Weights of a small transformer language model.
Size: width 192, vocabulary 2048.
Each number is 50 + 10 x the weight over its row's rms, rounded and kept within 0 to 99. Layers, rows and columns count from 0. The size before them is the row's rms in percent of the matrix's.

# layer 4 attention key, 192x192, rms 0.188, rows 145-191, columns 96-191
102:54 37 57 58 47 33 66 42 45 53 54 29 59 64 35 59 64 30 55 60 56 34 44 63 55 45 47 64 42 49 41 45 52 62 46 39 39 40 34 63 52 61 52 55 65 60 72 53 51 67 28 41 37 50 49 27 49 41 47 56 40 54 32 42 50 47 54 51 44 54 45 28 40 49 58 46 63 41 49 40 42 47 75 38 53 56 67 52 38 43 67 42 56 53 59 57
101:57 29 37 56 62 48 42 35 55 43 36 36 52 55 35 53 34 46 56 45 56 42 60 43 42 50 48 57 66 45 50 52 34 60 66 52 43 68 49 47 45 54 44 33 44 52 57 31 31 54 43 52 59 48 57 40 51 59 49 43 55 46 60 60 56 39 43 55 50 60 60 57 50 31 40 69 49 51 37 61 54 58 50 50 51 43 43 50 41 46 36 55 67 45 53 49
099:27 62 49 41 51 58 58 56 44 66 62 54 45 44 55 50 44 43 65 71 52 62 57 48 46 45 29 57 49 40 18 48 53 49 34 31 44 36 27 39 49 68 66 45 48 58 63 46 52 54 30 50 46 45 66 47 42 58 29 30 42 54 44 53 44 41 51 48 51 60 62 51 44 43 51 64 49 54 46 50 45 58 54 41 59 55 44 40 51 58 39 45 40 53 55 52
108:64 43 52 66 58 47 51 46 55 43 57 40 58 52 38 45 69 61 45 67 52 46 47 39 44 51 36 56 62 63 51 39 43 46 48 29 50 62 56 59 51 42 50 52 65 39 43 50 47 66 49 52 57 71 55 58 54 70 56 40 41 43 62 50 48 59 37 58 51 61 49 43 46 64 48 76 40 54 51 42 31 60 49 37 55 47 41 40 51 28 46 59 61 26 51 43
104:53 33 42 38 36 49 56 52 34 49 58 57 63 53 33 43 47 53 54 49 48 37 36 36 48 55 46 64 33 43 25 58 59 60 61 54 51 49 50 47 78 44 48 35 41 47 41 43 23 58 38 44 45 61 42 38 42 45 49 62 42 59 52 43 45 42 54 30 55 33 60 37 38 62 39 54 57 41 49 56 42 49 54 51 31 42 43 63 39 63 61 46 37 49 47 50
099:51 62 34 43 56 67 51 48 55 45 48 62 49 42 54 43 64 47 61 51 54 62 54 56 37 47 44 45 65 28 45 72 30 58 52 58 48 50 55 61 36 59 38 62 49 32 48 50 45 33 61 57 58 41 54 58 57 55 36 48 43 58 41 57 50 38 57 60 38 55 42 57 62 49 63 52 38 69 61 56 51 59 47 53 29 58 35 42 68 71 48 56 45 44 58 33
114:43 37 59 40 57 62 42 42 59 48 51 48 70 52 45 47 54 59 58 61 49 57 53 56 61 42 58 57 31 39 36 48 63 66 62 38 39 51 38 55 46 39 47 32 58 52 76 68 53 45 50 56 56 40 40 62 54 39 56 51 43 38 65 68 45 44 40 40 53 39 32 51 44 37 46 54 31 59 50 42 42 50 57 59 35 33 49 42 73 51 54 40 36 54 30 42
106:36 66 54 47 39 34 35 47 47 62 59 56 57 44 49 50 52 48 56 36 62 50 70 59 46 69 51 43 55 44 36 58 35 50 60 52 61 44 56 38 48 46 58 42 61 39 40 49 61 62 46 47 34 43 36 41 50 52 60 38 55 47 59 51 57 51 48 58 31 25 69 56 68 46 54 39 51 57 55 21 54 56 61 63 49 43 52 46 56 59 57 50 48 48 43 58
104:66 36 37 39 60 52 56 43 45 42 30 57 42 37 66 60 56 68 45 55 42 48 37 55 51 73 56 50 46 56 47 41 56 31 46 71 45 44 41 65 35 55 44 44 61 49 64 32 58 45 61 58 39 41 66 50 60 61 39 55 47 60 45 73 50 47 53 57 42 61 65 63 68 48 43 64 54 55 52 46 52 41 46 36 41 62 41 51 35 49 50 66 55 48 51 39
101:45 60 51 67 45 62 74 42 36 24 32 46 65 45 59 52 56 47 36 55 47 43 52 66 50 72 45 52 38 44 66 67 43 47 32 49 51 70 43 65 36 47 41 48 62 54 55 54 41 42 62 47 57 34 42 56 56 47 52 45 51 39 46 44 44 50 50 38 53 71 46 38 48 56 43 45 36 53 45 61 35 52 56 61 60 47 31 41 62 51 48 60 56 52 53 34
099:50 43 35 60 41 52 58 47 56 56 48 68 50 32 43 50 47 39 31 63 50 43 44 61 44 59 43 42 63 23 73 43 39 52 61 58 38 62 50 73 63 46 36 53 57 46 42 49 39 54 51 48 42 58 44 50 51 37 44 46 45 60 44 57 63 53 38 55 49 42 55 55 37 53 51 63 47 62 51 62 55 55 52 47 46 27 62 52 70 41 52 42 35 33 37 58
107:38 51 54 43 48 54 53 46 43 35 77 45 45 43 43 37 45 73 49 39 46 58 51 30 76 43 29 58 62 46 53 48 58 57 43 60 48 41 42 47 51 48 41 51 40 40 46 40 55 64 58 52 50 62 55 58 45 54 39 48 63 58 62 63 38 30 34 72 64 40 43 62 39 40 54 60 45 43 43 44 39 27 39 60 48 45 60 26 70 58 62 56 46 35 38 47
108:37 67 48 54 55 59 52 51 67 47 49 53 68 53 40 54 39 39 63 30 59 41 45 43 49 60 56 28 71 42 51 65 62 49 59 33 51 24 34 38 54 60 75 60 55 36 48 36 34 29 48 49 41 40 54 54 57 61 60 58 57 47 52 38 47 58 33 43 47 29 42 50 50 43 47 47 46 54 62 37 51 58 55 28 38 47 44 74 65 54 56 71 41 43 44 41
092:39 59 53 47 43 54 56 58 42 46 48 46 51 61 59 36 47 54 56 43 46 52 52 35 63 44 48 29 51 40 59 57 53 69 53 57 62 49 52 51 37 57 48 42 75 50 43 39 52 43 53 58 40 43 43 57 39 68 54 44 64 58 59 47 61 54 37 44 39 47 49 27 52 43 64 57 62 39 43 61 70 70 50 36 49 59 45 45 38 57 47 46 38 63 66 56
098:53 55 39 58 50 42 53 37 48 28 52 49 45 63 70 48 38 46 45 45 40 51 64 56 42 45 44 21 55 59 62 40 61 40 33 50 42 41 60 54 48 74 40 44 55 42 58 40 55 51 47 56 37 41 51 52 69 67 51 42 60 73 45 50 52 62 51 57 61 40 35 55 49 52 60 48 49 47 50 50 53 59 53 46 54 54 54 70 44 44 48 51 40 76 56 46
092:58 44 58 36 56 64 53 24 44 26 42 72 51 50 43 39 47 41 44 61 57 52 60 38 49 53 58 42 60 44 63 45 50 58 54 54 45 53 34 55 52 41 57 48 65 45 60 51 40 47 57 74 52 47 39 59 49 54 37 60 35 40 57 55 59 35 47 42 51 49 63 49 42 54 33 73 48 50 56 51 53 55 54 48 43 46 64 67 54 54 57 44 43 40 61 52
104:55 53 40 55 52 55 46 44 57 56 48 59 48 42 45 33 58 46 45 42 50 61 67 83 71 34 59 52 59 48 62 41 48 63 49 37 42 57 39 48 50 49 66 41 56 56 54 54 59 41 57 44 51 60 50 40 42 48 44 31 50 65 28 28 56 61 39 39 55 50 52 49 56 36 60 74 30 46 49 51 39 49 61 61 44 44 54 66 70 53 57 54 42 63 58 49
096:61 39 56 38 43 55 55 43 44 35 62 54 50 57 52 57 64 41 68 43 43 49 58 42 54 34 46 53 53 66 76 40 52 39 51 48 59 65 62 53 39 37 49 69 66 51 53 57 30 60 36 55 52 65 42 52 49 57 50 40 55 70 47 38 67 34 18 49 45 45 45 51 63 42 39 41 45 40 62 52 55 37 48 45 49 46 53 30 57 69 54 53 40 38 35 48
101:69 48 49 36 58 45 47 60 43 30 33 76 57 58 50 35 57 43 40 52 42 67 62 49 45 57 56 48 41 54 61 48 48 52 47 64 32 46 39 51 48 50 58 29 59 50 48 42 49 53 64 47 47 46 43 61 64 59 31 58 44 39 47 34 46 55 48 45 62 49 26 56 69 52 47 33 36 46 50 66 47 53 44 54 46 74 62 62 51 48 67 46 43 49 45 41
095:45 58 43 46 49 38 56 74 51 48 44 35 52 47 57 63 50 46 56 50 41 45 30 56 44 40 48 53 30 48 35 52 24 38 54 63 39 58 37 38 47 28 57 45 57 48 37 23 45 56 58 53 46 39 49 61 54 61 54 41 44 59 58 48 30 45 60 51 46 41 56 44 52 51 51 48 42 36 39 57 43 25 50 50 53 44 56 49 37 55 50 61 71 60 52 73
089:50 62 55 63 62 55 62 54 46 55 56 65 50 52 54 49 55 40 55 49 39 46 58 48 63 53 40 48 63 57 57 63 35 45 56 41 31 53 39 55 26 53 44 57 40 45 52 42 63 58 33 49 37 44 45 54 51 59 53 54 32 47 52 43 47 51 48 39 29 41 47 64 39 36 33 49 38 56 62 40 50 59 37 61 57 44 58 50 52 35 58 49 64 69 43 40
103:54 64 38 28 64 52 45 35 59 45 52 56 61 53 65 57 62 39 36 34 57 74 64 53 35 45 56 56 53 42 32 65 69 43 45 47 66 65 78 70 49 49 49 56 42 44 63 42 43 47 48 62 51 48 61 55 63 43 57 40 51 61 46 42 63 58 50 58 45 69 46 45 62 70 49 47 50 54 52 66 40 51 75 43 41 54 43 63 34 48 52 44 61 47 53 52
096:52 40 41 49 62 58 46 48 67 43 59 62 42 54 54 36 41 47 49 31 44 55 35 54 44 48 56 52 34 44 47 37 38 40 38 51 52 46 36 60 51 69 49 63 36 71 46 60 51 44 55 39 40 60 34 46 32 56 40 54 58 58 44 46 49 46 38 60 60 46 52 73 50 79 49 57 52 56 63 36 35 68 47 43 52 41 67 45 52 57 27 49 52 59 64 45
097:56 60 56 54 43 43 44 46 61 47 52 64 49 52 51 53 56 57 57 29 57 57 44 61 54 41 62 56 51 62 68 73 51 70 34 40 48 44 71 55 42 45 54 36 43 46 37 53 50 61 68 69 55 56 37 69 54 47 45 55 62 61 44 49 46 47 54 46 44 23 64 47 46 60 44 28 44 51 53 67 64 64 57 34 51 48 58 46 37 41 34 55 59 47 55 48
100:59 46 58 49 56 50 48 32 41 57 42 20 37 35 58 67 52 58 38 54 53 38 42 56 62 56 45 56 50 48 67 42 56 45 53 47 46 53 33 69 38 48 51 53 39 52 45 50 51 42 55 56 49 60 56 56 55 31 44 43 54 27 33 60 48 37 59 47 47 55 60 33 61 46 62 63 36 45 59 67 45 59 66 49 58 53 54 51 59 51 51 35 32 59 41 47
104:40 57 38 47 61 60 46 53 46 47 44 27 23 56 35 51 40 49 47 45 46 50 57 52 37 56 35 47 48 48 43 51 38 37 42 43 44 31 56 50 48 26 49 45 52 46 57 41 53 25 46 50 55 48 36 51 49 54 34 59 46 61 63 46 51 38 60 37 52 39 45 44 59 58 64 43 52 34 53 46 65 46 54 59 47 60 66 52 45 51 69 50 47 48 37 52
092:45 65 62 51 50 46 49 46 49 62 47 60 48 55 44 39 32 46 55 44 65 54 56 57 34 61 49 45 52 55 46 44 38 40 47 41 56 46 67 39 53 61 48 37 48 33 48 51 49 46 44 43 50 58 43 46 61 64 44 39 59 29 44 43 43 53 41 52 63 37 32 68 59 43 55 39 43 57 63 23 45 79 51 59 52 52 47 58 51 70 42 47 51 58 57 33
092:62 57 52 26 52 34 58 45 38 44 60 61 54 43 36 45 43 61 28 39 50 42 56 40 49 61 49 54 51 63 42 32 42 47 55 55 54 63 51 57 45 51 36 51 51 56 54 33 60 50 55 54 35 40 50 48 50 51 71 73 39 60 48 46 55 56 49 29 40 60 37 45 53 60 36 57 62 48 44 53 60 53 35 50 50 32 41 47 35 34 58 60 66 47 64 42
090:50 43 61 41 66 65 46 45 49 52 44 32 46 62 49 36 59 36 69 53 41 65 52 52 47 66 39 57 50 57 53 47 51 55 46 50 37 43 53 69 45 39 34 58 69 60 49 47 48 62 55 51 30 53 54 52 55 46 38 44 52 53 35 84 34 41 24 61 45 57 54 65 58 49 42 62 32 49 28 59 61 44 51 52 61 54 61 57 54 55 47 51 40 52 44 59
096:55 35 47 50 38 73 64 47 63 67 32 61 58 41 42 44 43 40 50 44 31 50 37 52 34 48 73 60 30 44 42 55 64 23 47 56 56 52 43 54 55 61 32 32 41 61 64 38 41 41 54 40 52 46 52 57 47 66 34 53 61 56 62 44 47 56 46 54 50 39 40 39 30 41 53 41 49 31 64 50 60 65 53 61 59 42 48 45 45 65 55 51 46 66 40 38
100:52 52 56 59 61 65 69 53 55 44 32 51 40 66 50 43 45 44 54 43 50 43 64 56 49 43 49 59 55 54 30 50 51 48 36 33 40 60 45 37 60 38 58 39 43 49 46 56 60 40 48 46 52 73 39 43 43 39 45 44 49 38 47 21 45 47 54 33 59 53 51 60 32 66 40 65 48 56 38 54 54 38 46 45 61 55 61 45 37 51 60 50 57 58 43 51
083:49 41 46 54 48 47 56 31 38 62 61 49 55 71 53 51 38 48 57 59 45 54 65 57 57 54 42 41 42 56 48 63 50 45 51 66 59 57 49 48 48 33 39 46 37 39 64 58 36 30 51 38 42 37 59 45 32 51 39 55 55 61 45 41 47 51 34 60 56 40 42 35 45 60 49 57 61 46 36 69 51 50 51 45 40 48 51 42 43 61 47 38 59 70 51 67
087:43 64 59 39 73 52 49 54 48 57 65 40 55 61 46 44 46 45 59 52 55 40 57 49 54 46 60 48 51 35 36 57 36 27 58 41 56 45 40 46 53 62 48 56 54 59 58 52 40 63 50 39 56 44 51 58 61 72 51 48 58 48 49 48 72 57 41 66 61 48 54 36 40 48 57 57 63 51 27 48 50 57 60 48 53 59 34 41 57 39 44 56 38 50 57 56
091:44 40 56 47 33 58 50 48 68 37 69 54 51 49 57 55 64 39 46 45 46 44 50 46 44 39 47 45 77 40 65 46 44 34 50 63 38 48 49 34 43 45 52 46 50 37 38 52 51 52 43 62 42 56 42 40 46 37 54 55 75 65 51 45 41 47 67 79 46 31 49 53 41 69 58 57 67 48 47 43 52 58 45 54 53 52 46 48 65 48 41 56 33 41 46 47
097:55 40 52 54 43 45 46 47 47 54 60 36 60 61 19 44 47 44 65 42 57 42 59 40 36 60 55 61 56 39 29 49 56 72 59 27 44 39 52 52 59 54 60 29 62 39 40 44 47 55 31 46 43 74 33 44 45 36 49 46 44 44 50 56 44 48 26 53 40 49 53 36 51 42 45 54 55 38 45 46 45 57 68 41 48 35 68 54 51 36 61 48 66 45 57 61
095:51 44 30 59 62 37 52 55 46 58 53 50 55 53 45 49 55 63 52 33 61 58 59 65 47 45 57 64 52 53 57 38 41 56 50 52 30 57 66 34 45 62 45 40 62 49 73 43 52 57 72 33 46 40 47 73 54 43 30 50 47 26 51 43 57 57 45 53 29 58 46 39 47 54 46 52 58 63 53 63 60 58 60 28 25 37 56 61 58 55 54 45 46 62 52 31
096:54 50 60 56 52 58 53 48 62 44 46 54 61 51 34 52 58 46 49 41 53 39 44 51 58 51 42 52 62 56 50 49 39 57 43 53 48 33 50 53 27 37 78 46 64 50 43 61 50 58 49 54 47 50 64 55 60 45 33 45 48 39 69 59 40 53 49 39 51 73 39 44 34 45 62 37 54 53 56 44 56 62 46 52 50 75 48 54 48 44 43 41 50 45 50 54
099:52 58 44 43 48 60 41 33 55 70 57 49 37 44 39 46 35 56 43 40 38 47 45 56 59 54 59 26 47 47 59 42 67 49 62 56 55 64 47 35 64 30 72 61 46 38 56 45 43 51 54 26 19 50 37 28 67 51 43 42 42 53 57 43 54 45 44 55 44 47 50 54 61 51 41 38 64 39 50 51 54 53 60 58 62 54 47 59 47 47 51 44 54 61 43 45
102:45 36 58 56 49 55 50 42 30 41 44 61 56 68 58 55 47 46 62 48 41 39 44 46 57 60 27 73 43 69 50 43 43 48 46 63 55 55 62 54 60 40 41 39 66 60 50 57 58 35 55 66 49 53 49 43 44 37 56 44 69 57 36 58 43 58 54 55 43 45 42 45 47 50 50 51 37 47 54 26 61 58 57 64 64 55 49 55 40 58 69 69 49 42 55 45
094:38 52 55 43 47 59 42 42 48 77 48 45 54 51 44 53 51 54 61 46 68 34 72 44 54 66 59 43 47 48 53 32 52 32 52 42 30 34 47 67 40 49 57 45 49 44 54 55 52 54 61 58 44 43 57 62 49 61 61 62 43 33 29 53 57 48 45 45 46 46 63 46 36 55 44 39 47 48 35 36 31 37 59 63 47 43 44 36 46 56 52 53 61 50 48 59
100:51 53 60 37 54 68 62 48 52 44 54 40 63 37 53 48 66 66 47 50 51 60 54 41 57 44 45 40 56 37 62 47 66 45 64 53 48 53 36 63 38 54 40 52 57 48 50 40 40 38 68 47 47 45 62 41 48 36 48 34 61 60 58 54 49 32 52 38 51 55 49 43 52 29 54 55 49 59 52 66 65 57 38 43 45 58 48 48 53 58 40 58 54 28 50 38
093:53 57 39 56 63 58 46 29 43 40 53 40 54 53 47 55 48 48 38 49 55 60 50 34 62 37 59 61 65 50 43 42 59 31 38 57 46 65 35 51 51 52 56 37 59 29 55 45 58 47 52 48 49 43 42 60 45 68 47 44 59 54 62 50 42 60 53 63 53 45 47 46 53 72 69 56 49 52 52 56 52 50 45 54 45 39 44 60 44 59 51 40 44 55 57 67
093:46 45 68 37 65 46 65 39 53 57 49 46 70 49 44 57 47 52 39 37 53 29 49 30 43 69 59 38 55 60 49 52 66 39 43 54 51 45 61 47 58 44 47 55 44 46 35 60 50 56 69 43 66 57 38 51 60 55 48 59 67 52 35 55 46 35 59 46 53 61 63 49 53 55 51 58 72 47 53 37 41 36 46 47 51 46 60 53 54 55 59 60 47 49 36 45
094:53 50 51 66 50 50 48 55 44 38 47 46 53 52 53 41 41 58 71 59 57 51 56 61 66 59 69 29 53 46 66 59 56 43 55 56 37 39 54 49 54 70 47 55 41 21 42 48 50 39 54 57 38 57 60 56 71 56 51 46 53 39 35 65 44 66 42 51 53 53 43 60 45 47 47 46 49 52 49 59 44 34 36 42 49 55 25 53 50 35 57 55 59 67 33 55
096:57 32 46 61 65 45 45 54 58 60 44 37 48 37 53 60 52 52 62 43 49 45 43 55 53 51 54 39 53 50 41 53 38 54 55 44 56 47 41 38 60 37 85 67 46 53 40 44 55 41 57 63 26 52 39 31 52 46 38 66 58 58 64 57 62 54 46 53 49 53 49 49 53 26 35 42 40 48 63 46 52 43 51 63 47 52 65 58 42 33 46 50 61 39 69 52
099:74 68 43 62 66 56 49 51 54 54 45 50 58 56 40 61 56 50 64 69 52 24 28 45 32 54 37 49 48 51 57 49 51 54 50 63 56 79 73 72 55 54 54 44 41 53 60 47 44 45 53 49 39 57 50 49 56 41 42 35 72 48 46 65 73 28 51 47 41 53 53 52 46 35 49 48 62 64 47 53 53 42 45 56 65 53 41 32 54 49 43 40 53 39 58 47
095:42 59 46 49 64 28 45 55 39 31 49 45 54 57 49 53 55 50 63 57 55 62 72 61 46 34 46 53 31 56 61 43 48 42 58 49 44 46 37 53 72 56 64 46 56 31 54 56 35 65 55 71 48 32 57 35 53 57 56 36 53 42 41 28 56 41 45 50 55 45 41 39 49 58 72 46 71 57 51 55 62 49 40 41 64 36 50 51 55 48 51 39 50 60 45 41